python train.py --head_dim=32 --hidden_act="squared_relu" --init="uniform" --optimizer="adamw"
Each number is 500 + 25 x the weight over its row's rms, rounded and kept within 0 to 999. Layers, rows and columns count from 0. Numbers have three digits each. The size before them is the row's rms in percent of the matrix's.

# layer 2 MLP down (transposed), 768x192, rms 0.135, rows 73-87, columns 96-191
093:517489504525513497485521471505453491500487499504503494492528493541481519474487537485501447507472493491479530503514464509498534513509521496440501498567481501489486514492470505501508562491469507516476491454548519457533426490528539484479535476490505462496461513443460479463500486471473480526
093:438514489500509533488489531484467500468491517539517509475542481476488485483493482504526468503515509507504519541474535533520496493507500512497474494523509494528528533475513491450458470532526471499467524454530469482471471520537492477509505505522487482480414459518557476489501498517503479504
099:535544513476526528519498481514467507501473505492504493498536472542509500466476516523482480487439470496513509485483487465460523504501495509513504495515471488482505550444505518480472498489479498500494517434514482441488514495531500486548559518490445499521518503511472509464529469488518511506
112:531481495501488487507455523504512441497499532511536500501504493467516516478481512540462438505551480513454499565518464449518521535500499514505481508495489531475495523510507527461494551491465500476525544488502500487508503540479447522489501487513518483521489465461447437468524504472485465494
112:483471506495519527498492526440532426505501488517479484493490544513490508475488517477504495447504478492537548503494496514501520478460500489487480551473527487494513501524532473502527481515519477472481495476504490527455497462518508503487489545529464469523422487502536510478513511518504511517
095:506499483494487529437492518485495508513538474506479482470504484513502483491514478516463484516488506472540466486496496467519493506509520518532466533516502545520523520465528574495516497503502486486495465426495526491555533475532505506508554462472510448494485507502511474516532473478472465483
112:503517496466502511514547494454483512512499499523475443501515545468549476472441516496491475461481483510490522560475501478492516535473488541478499471500488535465488499491484502521515501507496512500500513520484524543487501458515493476490530518490521505495493529466485529488477518482545510511
100:471502461445473484479489538485473476501546498516524456506536489516501515483489471483495479467465508555545477493484460525476526488505482525504484490556490466524507523484504498495528490496537522521535503474518500496491496521472526476487473499487478526517495491518489515494504510486507519504
100:534520489513470495509539526488503499490475511492500488469460509506509489528467525515501482523527509465488522501467528448527498495523527482497480532496530510562473535444472509479500495490499480523496499427503528453537528474524499494525519527485493511493501431493524502450493502494526497521
096:539531465484499528466540515482490518531503479493510514443543470471519496506492474519522527521509524484482498489476494466504503556500494526439464535476556526529498478484524521501527499468535521474495465492476460475481471478481504516502488475473533518519498527509516535505512476539495468503
096:458543508495491498487509493489530452500521498496467485504526512500460446443523511561511518516487483527558487499491484503472510524472501499479531524521558523533474536452502535512507488485488448554472484515511472506471510516515531527486516494547506513448492442528538519485446536517499517473
098:493496451463510517503497510476512490513471508496461494520466489520462523488502484531516497535460485512498512506535505518491522510500512558495489499505507469525513519467468506499522496517467519470487499513503465459483453506491549501464528489512499480520491524471439450460502470531516517503
094:483540508509446487536508461468472531551496501526516500508526479510493527494455508492511502492500530507507468457472503490540527469487473496516509485515501526549502519502500503500467462517518532509488481465471489491496554458482510501537500466493502493541519500480555476478503531476511546502
090:511527524523503508517498507499495469529497506450444530502506535533519526474466480503522461470496515473518486530503498466521525517484560516507502531470521510516514504466498481471559547515500499507511517540510459478492487500473477485540521444496522515481438491456524521486507515488531494516
105:492482478495515505507537503521532521520554533487489501436482509505497503503528514477433504470490515470450486475464515498542479494485433512489479466506515491505569479519492480477494523443510543459463518482492514500482509511533515487528478537506507522502483469556532483474510514489458514504
# layer 2 MLP up, 768x192, rms 0.143, rows 74-87, columns 96-191
091:547468489537514521537524468446510486471480508501521476511520477466500504556533561491534513485496505492496495478535476495516476497487513532493508515480462519462424501475541494436491491512547506488521540485513494502487494504523521485497519529471547495524485448485489506558498531483493525488
097:469479452549522470423516514499492468531499464524463469446509480510486491498495534505492509499483498474523499440498541497498453494481523536470499504499492523482485501499509525511513521480472504533509502486492521495467522446465485540545537543492521505512505533512511526535512502493474498485
110:480485508488503445547440568502489523487493544478509523535523512492498511535458475527533511476472506463477484511518494520490464486458489462464478500512490487490510487531548489501514519480475488507486474490466508507477483539476482563487476472525532487495522484508514489536492503489449488490
111:521474535485477459517494491478465519487487493543514524459488499507465512491495484494494435465496481497474514524572524507505479536444496519498480467498510518514496465519483499478535542501508497469515447496535495538489470480457463480444513539518481509503498499556499483491481481496448522484
088:499488485467543456477500547464507442559481542470478522538531493488467497506476505458474509468485469470519454517527524499505463508442488523483505498495464477456493503528516517480431524506546487528546494513504474505447510499508446472518466500514464537524495514533486509531490505518500521551
118:535495473502517485467526476430506487487524526506484556511488478467471516462485511517525497521526481499464495518482492457485510524502469471483476466482531470502502495496506454501483503493467494530520558534498480488505501494470505510461496522526547494476519511498451505504480492528514482493
096:500509448472524465497470537519489438553483487530514487474467468520480549483495495455459475531509490495497506539590463458504478450497462506501512535486469489495498485503514514528517526518445527489511482518484477520493487515452510493537486496495491512524494462532558531500522494519457549519
097:480505457455529463492531452512478517484500481523514496499515507490484442499525555488478516495482519505475510513535496459476549485482502514558542524489467524464514517490505505467497477489512543520524506501517463516494492481549534499529476482446471535495499520517522466555529505489468467516
095:476508490485548449454504461506514472558446501476542548463465481516477532526494491491480519525440451557505480485515461493516484508501547484520496500495472451481510528526492494515532517508523493504511444520540489505462471469522508471509482514525491521516516521487510475518510477528482485524
094:489503505524507529500522500501494496470516527525487509548515495494482500461460526475441535448525511539519489516540511477474485482479568539464483472508470494444446487517472493519468485501485475482493496545484478550508473512530521467499505512509522539553491499518567491524451504476491520505
096:527482501519486527488503475476504517500507483499525509483506531513468534483512508494472490500496466496499441487548531541506493512515536536489465472478498483492472470489535505533484482514481503456519501498497511579518507479524524520535470489505496502513484509511496512507481441485503543516
095:539538471526493478495530493472469496463486539501492516518508430481488480561495493523502451494466449462525454520507507502497482532490488505540465448507465438484526507482519521468489464492505468495508460515510525528520512521473510471501517502467510498523542498494531500496457458477493571486
093:513514527451465478558503474482506450449460498513549489484491531459493507561499550465439517497453482506480517532485468508505480519459499505516497475505466500537470489463480473505473481513504502465486492515461514522469483500527512490532501521513471495493479494525442533527535531500502510542
101:509477505406487454476505490461477512481494502502503549495497519488507532517480512540527513450485486516500477477552488482508508518490486561470485447478477438521512517536464466551478471468540536492502522487483476496515514495523511516463485505476479523454519500500554516494519495504529509517